config = dict(
    d_mlp=640,
    tie_embeddings=True,
    lr=0.00767,
    beta1=0.95,
    schedule='wsd',
    batch_tokens=32768,
    steps=11042,
)
Each number is 50 + 10 x the weight over its row's rms, rounded and kept within 0 to 99. Layers, rows and columns count from 0. The size before them is the row's rms in percent of the matrix's.

# layer 4 MLP down (transposed), 640x160, rms 0.0679, rows 100-121, columns 0-159
087:59 44 38 58 47 45 54 59 48 50 31 63 58 53 52 39 39 70 66 53 57 45 47 46 60 48 41 56 43 38 45 47 50 46 44 26 52 51 56 64 49 48 44 65 35 45 58 51 46 62 49 45 36 59 45 36 50 39 33 47 63 46 53 50 61 43 52 47 49 38 51 48 38 31 44 71 49 58 38 45 68 50 36 57 47 59 38 69 64 49 37 54 50 26 65 27 22 44 64 49 53 48 54 38 55 61 49 34 54 51 66 62 43 57 51 42 47 59 49 44 46 42 69 59 62 66 37 62 32 57 50 34 67 45 48 71 43 64 55 62 44 58 44 55 53 38 46 59 48 54 55 63 53 51 45 47 59 56 59 37
099:48 45 51 54 55 61 49 42 56 61 56 34 58 58 48 62 49 54 55 51 50 43 45 47 46 69 49 48 43 49 51 43 39 57 54 69 58 37 56 59 52 31 51 42 54 53 47 43 33 37 50 54 50 59 38 63 49 52 42 65 44 65 57 49 43 75 55 55 39 44 46 59 49 54 68 43 57 65 62 58 38 57 46 30 51 56 45 53 41 33 25 44 46 73 47 57 26 44 48 66 45 70 52 54 54 53 50 28 65 45 41 36 54 49 32 58 49 34 61 62 58 42 66 26 42 57 61 59 40 56 50 50 32 46 53 44 44 50 27 56 45 39 41 57 52 56 55 49 44 65 52 46 37 66 54 51 56 48 73 51
115:51 58 54 39 64 41 60 43 57 56 42 33 58 46 52 64 49 47 57 56 51 46 35 44 58 40 50 44 45 59 41 50 52 36 38 27 50 43 42 55 46 42 51 60 57 56 59 48 45 59 64 57 45 62 51 59 38 65 48 53 60 52 47 52 57 51 41 27 64 75 51 47 46 54 66 60 56 74 44 49 51 39 44 46 51 54 53 40 44 47 55 52 58 46 45 38 53 52 39 35 50 44 67 42 45 48 34 34 50 52 65 70 57 67 38 59 58 56 49 31 53 54 63 34 52 56 31 59 49 43 79 30 52 47 60 16 55 35 41 58 72 43 43 50 51 36 45 63 42 60 44 46 45 53 48 55 48 47 38 53
095:55 40 56 49 62 52 42 72 43 44 27 73 50 32 53 42 41 55 49 47 58 68 45 40 55 41 48 58 47 45 51 39 38 39 62 41 56 53 64 46 48 46 55 43 28 24 60 64 54 53 45 50 32 52 40 46 25 48 53 51 57 45 30 52 47 70 47 49 45 46 49 58 58 63 55 73 55 47 51 44 54 54 51 45 46 51 43 46 45 60 52 48 41 51 59 51 58 51 60 49 49 57 55 57 40 48 54 57 34 47 59 48 64 58 20 24 60 53 66 59 48 61 23 42 62 53 47 57 60 60 51 48 52 55 28 47 51 50 49 62 45 71 54 33 42 47 55 52 48 55 43 57 39 56 56 63 59 42 53 64
099:44 47 56 42 48 42 52 54 68 56 41 39 59 52 48 48 39 52 50 64 35 56 56 42 36 65 44 50 58 45 35 46 41 45 34 48 56 49 46 45 58 66 60 41 64 41 48 47 45 49 45 29 46 39 51 65 45 26 48 32 53 54 60 51 45 45 49 52 51 70 47 72 65 54 62 46 48 46 44 52 54 56 49 60 48 35 42 51 53 52 63 68 37 41 46 48 41 59 50 54 61 60 58 22 39 41 66 65 39 52 63 39 41 54 80 52 58 37 41 66 63 49 62 48 75 40 55 53 40 59 58 47 38 57 53 56 46 45 55 60 59 54 43 36 43 38 45 37 54 39 51 61 46 68 28 58 59 48 40 40
104:42 55 61 61 23 37 50 59 48 48 54 43 55 55 58 56 60 51 36 46 48 44 55 61 46 59 49 40 55 65 55 57 58 63 19 39 36 56 49 53 60 46 67 48 59 67 45 47 41 55 54 39 44 52 43 50 35 43 55 42 62 77 51 41 44 55 66 52 74 60 39 58 42 65 39 41 39 54 62 62 38 63 34 52 43 31 56 68 38 58 50 48 50 43 44 51 40 42 45 46 50 42 59 41 50 66 52 53 57 43 52 50 31 42 70 50 45 50 47 43 40 66 71 57 58 31 52 51 61 63 50 52 46 41 51 33 64 56 61 60 52 36 46 52 42 36 40 61 46 52 36 43 42 40 44 40 63 52 49 44
098:50 62 46 47 47 43 49 42 64 56 53 40 48 52 44 65 49 36 55 57 41 45 32 63 27 28 45 37 37 48 51 43 64 73 55 50 55 52 64 37 56 50 35 55 32 51 63 60 43 53 43 51 43 61 48 59 68 26 51 47 35 57 68 47 45 48 65 51 45 59 56 44 50 39 59 59 35 64 59 57 35 84 39 53 37 35 49 68 49 52 47 61 53 41 47 46 60 50 44 29 58 45 45 48 52 52 52 44 42 62 42 53 42 55 57 26 40 46 39 62 51 57 47 47 41 41 61 53 58 68 47 48 54 52 53 64 53 41 38 40 33 44 51 58 42 53 50 55 64 60 51 43 48 54 51 37 69 65 62 53
089:46 50 71 31 68 59 56 44 61 57 64 53 35 52 50 65 44 47 70 54 46 56 61 40 50 37 76 64 44 62 46 36 35 56 60 42 48 38 42 48 51 38 50 48 71 59 54 50 56 45 57 45 38 43 44 39 33 58 48 74 51 48 58 59 33 45 54 59 48 52 36 41 63 68 57 55 36 65 50 51 57 32 57 48 50 60 37 64 69 50 44 54 54 41 44 38 56 64 39 49 51 51 54 24 33 55 47 36 38 57 56 52 64 54 46 31 56 47 48 38 40 47 42 61 47 37 38 47 58 56 55 46 38 44 37 46 45 48 50 36 47 42 62 60 43 58 43 46 56 52 40 58 53 70 36 62 44 46 56 54
096:44 51 45 45 35 61 58 50 65 65 49 53 63 59 46 52 64 59 51 43 47 44 52 44 44 38 53 34 46 46 51 57 33 42 53 67 59 55 45 43 57 46 45 30 38 46 43 28 43 51 66 47 54 49 43 52 45 44 54 45 71 74 47 43 58 60 46 42 65 61 32 56 41 54 57 43 49 61 50 65 44 38 54 50 62 34 42 42 49 50 43 40 54 75 33 58 51 58 53 40 61 64 49 51 43 50 54 75 67 52 32 45 50 42 37 61 42 29 57 58 37 54 54 49 46 56 74 59 44 43 55 58 66 42 43 54 40 38 30 51 52 29 38 37 64 41 49 53 63 50 42 63 50 52 37 54 69 48 50 58
077:53 58 72 61 60 44 70 40 52 57 61 46 28 27 49 53 44 50 60 46 31 59 42 52 44 45 27 35 58 44 32 49 68 54 50 56 47 40 40 56 60 49 46 35 41 58 51 69 53 51 38 57 44 61 38 46 44 46 51 66 43 55 65 49 56 62 36 45 72 56 41 50 58 40 55 67 53 67 44 46 34 39 51 42 55 35 41 51 52 66 56 58 65 40 48 61 46 48 53 42 45 50 58 63 59 50 52 44 54 53 39 41 61 44 38 55 38 41 56 56 70 51 53 60 31 47 37 55 51 45 54 39 45 62 36 45 53 54 42 46 64 55 38 49 34 39 66 51 40 51 40 46 47 51 64 63 36 65 59 71
097:64 40 46 55 50 52 43 62 53 46 58 46 67 49 68 53 54 51 42 53 60 51 52 45 61 55 35 67 34 58 46 46 61 66 51 46 60 52 43 36 38 54 58 54 58 30 42 56 41 47 44 54 57 54 53 34 40 31 58 67 38 43 34 52 45 31 57 57 49 60 62 36 40 25 52 58 53 61 50 44 51 55 47 62 46 32 48 33 42 52 53 71 59 38 51 34 63 54 45 43 75 54 58 47 62 49 43 65 44 46 32 44 48 33 56 59 48 51 52 37 52 68 65 56 34 39 45 54 49 56 63 36 66 44 43 47 53 36 58 59 54 53 59 51 38 61 47 34 53 69 38 47 41 60 64 55 33 43 38 45
092:42 54 56 47 34 46 53 56 45 60 47 65 49 76 62 37 59 44 57 45 47 52 37 53 60 51 43 47 57 22 55 57 57 47 56 63 40 36 54 51 47 45 39 41 40 57 63 53 52 56 62 33 71 37 50 62 71 54 60 49 40 27 42 52 48 58 55 60 46 62 51 50 44 47 54 49 54 34 45 35 65 48 55 52 55 57 55 46 35 30 45 59 52 52 63 57 56 58 44 34 27 55 43 54 46 43 64 46 57 51 44 43 71 41 49 46 53 39 45 14 66 41 40 36 50 40 55 46 37 44 51 59 61 37 42 51 51 51 56 46 44 44 59 78 55 54 58 42 65 55 39 49 46 58 38 55 48 54 62 62
108:61 54 54 47 56 61 40 37 39 41 51 53 59 64 49 70 60 49 52 49 52 53 64 47 48 39 49 35 65 57 56 38 43 57 47 62 57 46 54 45 48 56 61 44 34 47 40 49 61 32 59 35 37 51 44 40 58 67 38 56 60 54 56 40 40 54 50 65 37 51 41 54 29 32 43 30 46 55 62 59 33 61 53 36 50 60 50 33 50 45 49 51 57 50 61 57 52 39 56 38 55 50 52 37 66 47 30 50 38 63 47 55 73 50 35 50 48 60 40 63 38 63 47 66 44 64 76 41 56 43 61 58 46 39 48 46 52 36 44 44 54 39 32 46 72 66 36 52 45 58 56 59 47 44 67 35 51 52 57 43
098:38 46 53 63 49 49 50 31 66 76 70 59 66 54 61 65 49 36 46 48 50 45 63 42 69 57 41 36 40 46 32 53 58 58 54 42 40 55 57 52 55 44 26 35 67 49 56 58 59 57 54 59 50 52 52 33 35 58 45 47 47 61 48 68 42 55 46 37 55 50 52 70 61 52 51 51 63 62 35 48 50 48 33 51 43 37 44 39 58 46 41 47 35 47 59 48 42 58 45 53 47 66 38 41 43 64 52 38 52 45 53 42 42 42 50 74 51 40 57 53 47 52 30 41 44 43 46 51 53 70 53 37 46 47 42 39 40 49 65 49 40 55 49 76 61 59 45 52 36 59 49 70 54 54 48 62 31 40 39 50
084:41 58 56 61 53 36 42 42 42 60 72 41 40 54 39 62 40 48 62 46 61 43 55 51 52 49 37 41 47 46 61 66 45 64 55 65 27 56 65 50 33 41 71 58 41 41 46 69 35 37 63 46 53 48 54 47 40 53 37 53 38 37 67 51 47 49 45 44 52 56 60 29 52 69 31 51 66 57 42 59 49 34 47 61 68 51 36 37 44 35 47 48 67 43 35 60 57 59 45 45 56 40 65 41 41 50 35 28 58 54 39 54 56 50 39 62 42 63 55 60 50 52 46 54 53 51 52 36 52 53 59 45 51 45 58 60 45 76 42 53 54 59 55 53 52 56 49 53 29 65 47 34 44 40 44 59 58 43 53 43
093:55 55 49 52 70 51 24 44 57 51 62 40 58 73 56 40 24 48 59 58 65 49 54 69 36 64 70 52 47 51 46 45 67 49 34 54 35 44 41 57 43 55 48 48 41 42 59 59 65 58 38 51 40 61 61 60 47 45 42 52 70 33 41 36 59 57 49 55 48 41 44 47 66 58 42 47 44 37 51 36 53 51 55 43 34 56 55 45 40 74 51 56 51 52 51 49 61 57 45 54 35 38 45 48 25 33 33 51 37 69 70 53 58 50 63 44 51 51 48 50 28 35 36 49 53 54 50 37 57 53 43 46 58 52 63 50 47 62 50 57 45 53 38 60 56 62 49 63 51 51 45 38 45 48 41 35 50 61 56 60
088:47 55 46 51 38 38 51 42 49 42 46 53 44 48 47 49 64 54 48 59 47 24 42 41 79 59 50 39 35 50 47 49 54 54 48 42 64 49 55 48 64 53 51 45 56 44 41 33 55 34 36 58 27 59 54 58 52 52 58 52 66 44 50 62 40 41 38 49 40 57 64 48 37 49 68 72 31 69 46 51 47 62 55 57 61 55 40 50 41 47 45 37 46 41 49 39 51 58 48 49 55 63 44 68 34 74 52 39 44 37 53 41 60 37 44 44 43 35 72 46 42 55 76 70 48 68 61 50 47 51 58 46 55 29 36 50 52 63 59 50 37 48 55 37 49 51 39 62 39 60 42 62 48 44 41 60 51 58 47 52
103:59 45 63 52 48 48 39 54 59 56 38 57 44 46 46 52 27 69 71 57 48 40 44 56 54 51 36 42 43 46 62 48 31 60 64 50 51 61 54 49 38 36 42 43 36 61 40 46 49 44 47 43 51 38 66 61 52 66 57 38 54 54 38 33 69 41 47 46 53 47 51 46 37 53 60 48 56 43 52 46 60 35 44 37 37 46 54 52 66 56 46 49 64 52 41 40 56 55 67 60 31 49 50 66 51 56 44 46 57 40 59 50 59 42 52 48 49 39 45 40 65 44 53 58 46 38 57 44 22 49 52 45 34 26 46 77 59 63 60 68 36 57 55 62 58 33 45 48 57 50 61 71 37 69 54 47 61 50 61 47
096:47 52 46 50 46 51 54 52 63 72 41 52 38 48 68 46 51 31 38 50 62 64 76 55 56 47 55 46 43 39 61 69 63 45 73 32 56 56 41 61 43 37 51 46 55 44 56 65 42 54 57 48 55 28 44 44 38 49 54 34 56 46 48 46 59 42 60 51 65 60 64 49 53 43 53 42 52 43 48 30 68 49 40 53 57 45 52 41 54 73 53 53 29 38 64 53 44 45 51 48 48 44 35 60 59 40 65 36 36 52 46 29 45 46 48 59 38 34 72 52 54 48 27 52 47 64 57 63 52 50 45 37 41 50 54 55 53 57 56 41 43 42 54 40 71 44 57 63 43 42 35 64 44 49 50 46 63 62 47 51
099:42 58 50 62 48 50 53 53 40 53 55 41 54 58 59 25 54 56 42 66 49 50 30 43 60 45 49 35 47 66 56 43 72 46 47 49 59 49 53 28 46 30 46 39 53 48 40 47 53 40 52 44 49 44 67 48 51 74 57 64 51 24 43 54 47 35 39 48 42 64 52 51 46 62 54 53 53 43 50 53 65 51 58 59 53 43 62 41 58 46 39 46 33 35 45 49 46 49 56 58 59 34 41 46 39 36 40 34 78 53 47 51 68 39 66 50 62 56 48 33 56 69 47 44 46 26 55 53 58 62 49 39 43 56 58 63 60 65 39 45 64 61 48 38 46 39 58 50 63 62 54 49 44 42 45 46 56 45 69 63
099:54 63 47 57 56 61 63 50 37 43 57 36 45 45 51 38 47 48 65 62 45 41 46 44 38 46 66 47 54 53 46 51 58 46 34 36 56 54 53 38 51 55 41 60 49 46 34 48 54 52 55 65 61 59 51 79 70 48 42 37 42 57 60 48 71 66 43 73 37 48 33 27 60 47 55 47 46 50 42 51 50 42 49 51 40 71 55 56 53 47 45 43 49 55 48 33 60 57 47 46 51 48 60 41 50 46 49 55 51 49 44 44 58 35 42 43 43 61 45 52 69 55 80 44 39 40 39 52 45 69 43 55 36 47 64 46 60 27 45 32 72 40 64 56 57 40 42 53 48 46 45 53 51 58 34 50 36 38 66 63
101:45 47 49 44 61 51 42 57 65 55 62 60 59 26 56 69 43 46 51 58 51 65 50 32 43 53 38 40 63 45 67 49 50 67 51 67 36 54 58 39 43 43 61 46 59 42 37 44 48 36 35 43 43 47 50 58 47 46 48 44 62 62 48 42 53 63 44 54 50 41 40 34 47 54 41 62 82 49 36 53 51 51 39 46 46 63 58 46 37 53 26 42 54 57 51 65 52 56 32 58 43 49 37 65 56 53 46 43 32 67 39 49 43 44 59 42 65 44 37 36 37 59 63 62 65 63 73 46 57 61 57 50 56 51 42 29 54 23 43 49 43 56 56 49 53 55 53 49 59 53 40 46 64 48 43 49 55 61 50 57
# layer 4 MLP up, 640x160, rms 0.068, rows 101-122, columns 0-159
101:44 53 43 74 36 38 55 48 54 29 51 47 30 53 42 56 49 36 34 32 56 51 44 56 43 49 54 37 53 61 37 65 65 49 38 53 43 62 39 43 49 50 44 63 44 58 38 58 53 59 45 66 55 56 51 58 58 62 42 57 54 35 54 57 41 46 60 52 45 57 61 61 54 50 43 59 66 63 48 70 44 66 39 59 66 50 42 55 52 28 73 60 53 48 58 44 61 63 37 38 62 58 64 37 36 57 50 54 47 55 47 44 50 40 54 45 50 49 40 50 40 46 56 60 49 46 36 66 44 22 58 50 28 55 46 51 47 50 57 55 51 45 41 57 42 58 28 59 46 57 63 44 62 72 31 50 38 54 57 41
107:49 70 50 54 58 28 67 46 58 50 51 58 46 39 35 51 56 56 51 54 62 50 37 46 67 50 40 55 55 43 28 64 52 27 49 48 51 59 54 49 43 56 55 38 57 41 46 59 50 58 46 35 51 55 64 34 62 68 61 65 55 41 70 59 48 40 38 45 43 51 56 47 63 51 62 47 53 51 32 41 46 32 51 62 39 65 44 42 57 57 50 61 55 53 49 42 40 39 38 59 30 47 33 61 46 68 34 44 64 32 63 59 63 64 55 40 47 51 48 37 52 62 58 45 53 41 33 61 46 37 63 35 36 39 46 39 59 46 54 50 64 49 43 58 53 35 58 53 50 50 57 31 32 41 41 51 44 36 54 46
097:49 41 46 35 41 61 47 47 49 50 67 51 51 51 45 63 65 44 63 44 41 45 50 50 68 60 57 49 29 53 55 62 52 54 57 37 58 25 49 37 39 58 53 57 44 65 40 42 77 42 50 51 52 44 65 48 57 73 51 52 41 55 50 46 32 60 51 64 49 65 33 30 52 41 53 09 61 53 45 56 47 50 66 48 65 31 54 57 59 43 56 41 57 51 43 53 54 40 58 43 49 49 41 55 57 52 40 37 57 56 38 55 59 56 43 51 53 53 44 46 38 32 61 54 33 55 66 47 51 29 46 71 63 51 53 39 51 50 36 58 64 57 60 47 55 44 53 54 48 51 41 43 42 60 47 33 49 59 45 56
096:55 68 38 43 44 66 53 53 51 43 58 59 32 48 40 57 48 48 39 51 52 50 58 43 50 34 48 59 54 59 59 74 67 46 43 56 49 49 34 51 47 35 47 36 41 60 69 48 51 44 60 56 38 38 44 41 52 58 42 39 38 54 44 46 57 45 50 50 39 42 46 61 43 46 52 62 43 68 55 47 52 53 46 32 58 62 21 48 57 69 33 46 55 49 30 54 49 34 31 56 43 44 49 65 54 70 51 69 53 60 55 39 62 49 40 32 47 40 46 39 55 49 43 63 52 46 38 62 60 61 66 37 52 49 29 45 39 56 47 45 53 36 36 35 61 56 58 57 47 72 44 34 46 61 61 42 45 52 60 42
102:65 52 47 44 53 44 41 57 57 49 41 61 51 23 21 53 48 49 42 43 48 52 42 56 63 41 31 34 65 65 32 65 38 49 57 47 36 42 57 57 52 42 58 32 40 42 62 68 40 65 49 53 49 44 56 57 50 57 68 58 47 67 53 61 44 37 53 33 44 57 60 45 55 69 56 50 51 71 43 46 53 67 56 43 53 50 44 35 34 37 61 61 44 50 41 59 37 65 72 59 37 53 49 62 48 57 51 49 45 63 47 32 43 57 40 56 39 48 36 51 50 50 34 49 58 55 58 47 60 48 55 52 49 58 49 54 63 73 35 46 59 59 41 47 54 50 55 50 52 39 43 68 51 49 49 46 64 49 67 66
103:57 46 61 65 40 44 46 53 59 44 46 52 64 34 43 50 46 46 42 48 80 67 44 54 43 43 36 59 67 44 67 61 50 47 50 36 43 59 28 46 52 53 59 63 69 67 57 68 53 46 49 50 47 42 53 54 56 56 37 64 61 42 45 43 44 51 64 39 39 48 60 51 45 46 46 31 80 38 44 45 46 62 50 45 47 35 41 58 46 55 57 54 38 56 48 43 58 46 60 54 62 54 62 47 42 46 36 63 44 65 59 37 42 50 56 51 57 26 54 41 52 47 45 64 36 56 44 64 60 52 47 61 40 38 47 28 53 56 51 58 40 48 69 71 56 43 37 39 46 60 41 55 66 59 58 37 51 53 66 45
089:22 61 53 56 56 42 58 82 42 49 43 55 72 44 64 44 54 56 64 42 47 47 36 51 55 58 47 58 60 57 38 47 44 66 52 36 54 37 36 54 39 45 45 66 53 39 49 51 79 55 59 70 60 58 65 53 42 46 47 64 60 63 44 63 46 36 60 45 43 45 46 58 62 53 48 49 41 46 54 33 50 39 41 38 41 43 60 65 52 55 51 61 60 46 58 53 35 40 44 54 43 42 58 60 41 36 50 45 47 32 45 54 50 55 55 41 38 40 52 55 50 59 56 47 50 46 42 65 71 56 33 54 48 42 37 35 54 51 46 57 28 57 55 66 44 29 45 43 54 50 51 59 56 46 50 55 42 52 46 24
091:53 53 46 54 33 44 48 38 46 42 58 61 51 48 47 39 63 45 52 38 60 49 45 47 50 52 36 68 43 48 28 38 49 51 54 54 33 68 60 66 75 32 44 41 57 38 54 44 56 27 43 48 55 56 55 58 58 48 34 48 46 51 42 60 71 43 41 52 40 58 40 55 71 45 52 39 46 52 42 37 52 59 33 51 39 35 58 68 48 47 54 61 43 36 52 37 56 60 53 46 49 44 50 37 41 50 57 30 64 40 50 46 74 65 57 37 49 48 51 38 59 60 51 46 51 41 53 32 47 49 50 61 28 57 78 50 59 36 36 45 65 48 48 52 47 56 68 53 39 40 52 58 56 50 45 31 45 59 46 46
078:47 47 34 56 37 39 43 67 35 45 62 70 69 55 48 52 64 38 55 51 56 46 52 53 55 59 52 54 55 66 63 57 46 66 42 40 56 64 47 41 54 40 47 47 65 37 70 47 58 50 41 49 46 46 65 64 58 68 60 46 51 54 48 51 45 69 62 54 35 40 61 55 33 50 52 36 48 32 60 40 42 52 51 65 45 76 53 45 39 43 47 44 45 36 51 44 59 43 60 48 44 41 56 59 36 59 42 60 29 67 74 62 50 48 44 54 38 55 31 29 50 61 40 39 51 45 41 56 60 54 46 51 53 65 42 52 46 58 52 46 49 39 39 45 72 50 37 47 54 53 61 54 55 53 68 29 62 41 48 42
106:53 55 55 60 63 56 59 38 61 54 57 50 64 65 46 68 58 57 32 32 64 49 36 57 63 36 34 49 46 66 65 38 59 68 70 42 33 44 50 48 53 47 47 53 29 52 61 56 58 37 54 49 49 56 50 49 52 47 51 41 56 33 54 37 58 37 44 50 52 65 49 52 73 46 54 45 32 55 43 57 54 46 47 54 55 38 57 47 47 42 55 41 73 61 49 44 49 47 48 47 50 58 46 59 42 44 44 54 40 63 38 68 43 37 49 59 47 52 73 41 75 58 42 33 53 56 53 59 58 50 67 61 70 56 42 51 56 33 56 53 42 41 59 68 46 59 61 43 46 49 27 46 57 65 42 38 51 61 52 57
099:41 54 47 40 43 65 45 37 53 49 38 60 71 61 47 58 56 45 47 74 55 58 60 48 52 39 54 43 44 34 59 46 51 45 64 45 43 76 52 51 53 59 26 43 54 75 39 41 44 56 46 54 55 61 61 61 54 45 57 45 24 45 56 57 57 57 63 50 49 53 32 56 58 59 59 37 34 53 38 49 49 55 47 54 34 72 43 56 58 45 43 51 42 56 35 34 37 70 66 51 55 36 46 74 37 50 53 53 59 45 55 31 38 42 46 53 39 64 39 59 57 58 61 56 35 52 51 44 56 36 53 40 56 62 49 34 49 55 47 57 62 63 50 51 37 40 53 57 46 48 64 38 33 46 54 42 49 44 50 54
104:48 61 59 59 36 36 44 51 68 45 32 55 64 53 55 50 39 49 51 61 46 57 53 61 49 42 35 55 52 47 45 51 36 51 51 49 40 66 69 44 37 48 58 53 57 32 51 32 48 32 51 49 54 50 43 46 41 57 30 52 52 54 76 51 43 46 45 60 49 63 67 55 46 28 64 48 44 66 55 49 42 54 54 51 51 36 33 47 43 72 53 66 49 51 60 35 44 47 51 40 55 42 36 66 36 39 45 37 55 26 49 53 55 59 59 49 35 55 52 44 38 46 60 42 56 46 44 29 47 45 68 47 24 35 56 34 56 49 47 60 50 55 59 53 42 48 59 53 36 39 50 35 55 42 66 44 43 39 42 29
102:45 40 62 38 47 50 37 40 58 56 66 67 57 59 28 54 51 64 54 57 53 49 65 47 66 48 55 55 17 40 48 43 62 52 51 48 40 57 54 40 62 33 43 50 62 58 38 51 33 48 47 58 46 46 62 37 57 66 41 57 58 48 59 53 47 42 53 44 56 33 51 37 50 43 52 39 62 40 57 52 43 61 45 53 60 66 52 59 42 30 50 57 56 50 54 42 59 40 42 64 29 41 55 44 50 67 37 38 63 59 54 49 69 66 38 47 45 61 46 42 43 50 31 65 47 58 39 42 51 28 69 47 59 47 61 58 53 61 47 45 55 71 50 49 28 54 59 39 56 46 58 46 47 39 47 43 65 59 62 43
085:56 29 48 55 44 49 49 62 62 47 44 54 63 61 66 38 47 45 37 54 52 42 62 60 41 36 50 48 48 53 55 43 41 46 36 47 51 46 30 62 59 53 79 62 41 52 48 63 52 44 49 41 56 42 34 60 46 57 46 44 36 49 59 43 49 38 59 37 46 45 56 63 31 35 51 54 37 58 50 49 56 71 37 56 48 63 57 62 78 39 54 51 46 40 53 64 49 60 71 45 33 62 46 55 54 69 51 57 24 59 52 48 55 46 42 58 57 69 45 61 46 39 34 40 47 50 49 47 35 52 54 53 42 59 52 47 58 41 46 53 43 51 59 47 58 59 43 60 75 36 59 51 47 52 81 57 48 54 41 54
094:37 37 50 74 60 68 71 59 30 39 35 48 45 43 36 60 56 53 40 50 28 54 50 47 70 40 45 55 59 41 35 63 50 55 65 66 58 52 40 30 49 52 44 45 54 58 46 40 48 44 54 33 47 62 44 63 58 58 46 51 33 44 59 52 52 42 45 54 76 58 49 53 44 36 46 33 46 52 51 62 32 37 51 46 53 48 61 50 56 47 62 43 42 39 50 60 30 34 68 51 51 54 62 63 60 51 57 48 56 49 54 46 41 51 33 46 53 62 37 57 67 45 65 54 43 41 48 72 50 52 52 41 42 54 24 42 44 42 35 36 58 48 64 44 48 51 53 44 57 59 50 40 51 43 51 40 49 34 41 52
090:62 56 64 35 49 42 63 32 65 44 46 42 50 51 49 56 58 62 57 58 37 54 55 66 30 55 49 49 46 49 35 48 17 51 49 49 46 52 54 59 26 64 52 44 42 40 59 65 43 53 54 47 48 51 52 52 49 36 58 53 48 49 43 55 47 35 51 42 60 35 60 47 65 59 39 54 52 48 42 54 56 44 62 43 45 31 56 46 47 51 48 53 69 50 56 48 22 41 57 60 64 39 61 60 40 45 56 50 49 48 40 58 31 46 48 58 58 61 53 52 52 29 47 55 54 59 54 44 46 43 31 46 39 61 49 58 38 33 23 61 50 55 60 67 47 51 34 32 29 56 69 52 60 39 53 46 34 44 46 56
100:62 43 59 51 42 34 49 59 49 41 67 52 37 43 50 57 42 53 71 46 46 41 43 47 46 52 58 56 34 49 59 35 64 41 47 53 56 43 72 43 47 48 52 47 31 57 50 62 59 54 53 63 44 44 51 66 45 69 52 54 61 50 53 46 55 51 52 50 36 39 57 66 76 59 40 52 56 46 19 39 41 44 58 45 68 53 55 51 35 54 57 37 59 36 47 44 58 37 42 50 38 48 55 42 56 47 55 58 38 45 52 62 45 54 80 42 59 56 56 36 65 52 37 51 59 54 58 54 59 58 51 30 54 46 41 75 37 47 50 58 31 61 38 67 49 55 42 37 54 46 35 34 55 45 42 42 44 52 32 48
089:73 53 67 46 53 39 52 42 36 44 42 68 61 68 60 50 62 42 62 56 50 45 54 46 62 50 37 60 57 53 67 51 53 52 52 56 43 53 57 40 32 54 47 45 49 58 58 45 48 52 66 52 48 41 57 61 70 57 52 63 26 47 51 54 64 53 56 62 36 50 63 76 42 55 58 52 40 43 43 61 48 59 50 43 45 39 49 33 44 41 57 49 60 45 49 59 59 48 47 55 69 61 31 41 56 55 60 40 68 50 44 56 30 50 58 34 62 51 44 50 66 54 48 37 57 49 19 53 63 64 53 50 50 54 46 58 57 49 51 52 45 66 28 57 64 50 50 40 47 78 32 51 56 47 44 50 69 52 47 51
106:70 58 48 64 35 65 48 48 52 56 36 39 56 68 58 57 25 65 45 47 49 61 32 64 48 52 36 60 58 41 49 52 56 47 54 57 61 62 57 43 57 51 58 44 48 59 53 51 79 64 57 35 59 37 39 65 49 68 56 49 50 40 45 45 60 46 58 30 45 50 54 57 48 54 44 44 35 52 43 34 38 46 35 49 34 54 54 54 50 35 53 49 54 52 42 53 60 43 47 46 32 46 49 53 55 62 44 43 50 37 57 20 52 33 59 57 57 58 53 32 48 71 64 61 38 41 59 47 51 58 60 38 59 52 50 48 47 48 46 56 63 65 45 70 31 52 69 52 44 43 56 43 60 41 44 51 60 50 54 62
091:79 37 67 53 58 60 57 50 62 46 49 52 59 46 74 60 45 55 40 47 51 49 47 58 51 43 47 57 40 52 61 55 70 59 51 37 48 52 51 58 65 51 41 28 41 42 60 41 60 65 47 35 58 57 49 38 52 58 67 37 46 44 33 61 51 48 40 57 58 57 55 53 54 50 37 61 31 42 46 26 52 48 59 57 40 43 59 42 57 49 36 47 58 54 42 60 41 42 76 67 49 39 59 40 59 61 61 52 45 49 41 55 55 34 52 67 45 35 54 53 69 47 56 40 41 44 58 43 58 48 44 54 66 47 47 68 61 56 43 60 55 47 60 28 44 60 51 58 48 59 48 48 35 49 38 38 66 40 68 36
103:55 69 62 38 60 45 54 53 41 52 44 43 44 66 58 52 58 54 38 56 36 64 64 60 53 68 57 47 44 59 50 45 52 77 35 37 52 68 51 47 54 48 39 34 42 44 28 51 62 48 59 59 68 59 54 68 48 69 50 50 41 67 37 46 61 46 52 60 41 40 36 53 49 52 58 66 47 42 60 42 52 44 44 54 47 33 39 60 40 59 63 59 65 70 50 41 52 59 51 58 49 58 45 55 46 42 56 45 47 50 48 37 44 43 57 44 44 59 37 43 38 37 61 56 46 50 47 63 66 50 42 46 64 35 33 51 39 37 38 55 46 58 64 43 37 42 75 42 55 50 61 45 36 55 33 33 49 58 41 36
105:61 41 62 38 66 77 54 64 57 58 48 55 51 53 64 52 55 49 50 56 67 54 30 74 43 43 51 57 45 43 58 63 52 46 48 58 44 57 34 38 38 40 49 49 57 48 36 59 48 55 58 52 64 59 45 48 61 48 57 51 39 32 73 47 63 51 64 51 36 45 56 47 46 52 72 35 67 46 42 58 29 41 45 55 60 52 54 53 60 27 60 62 60 52 74 46 55 44 46 47 47 48 70 52 44 63 35 47 38 66 33 57 47 55 53 43 39 38 54 67 41 40 71 57 43 54 47 59 51 42 56 52 43 52 52 45 45 39 51 46 39 63 45 59 47 47 44 59 62 55 36 52 35 26 43 42 41 50 47 46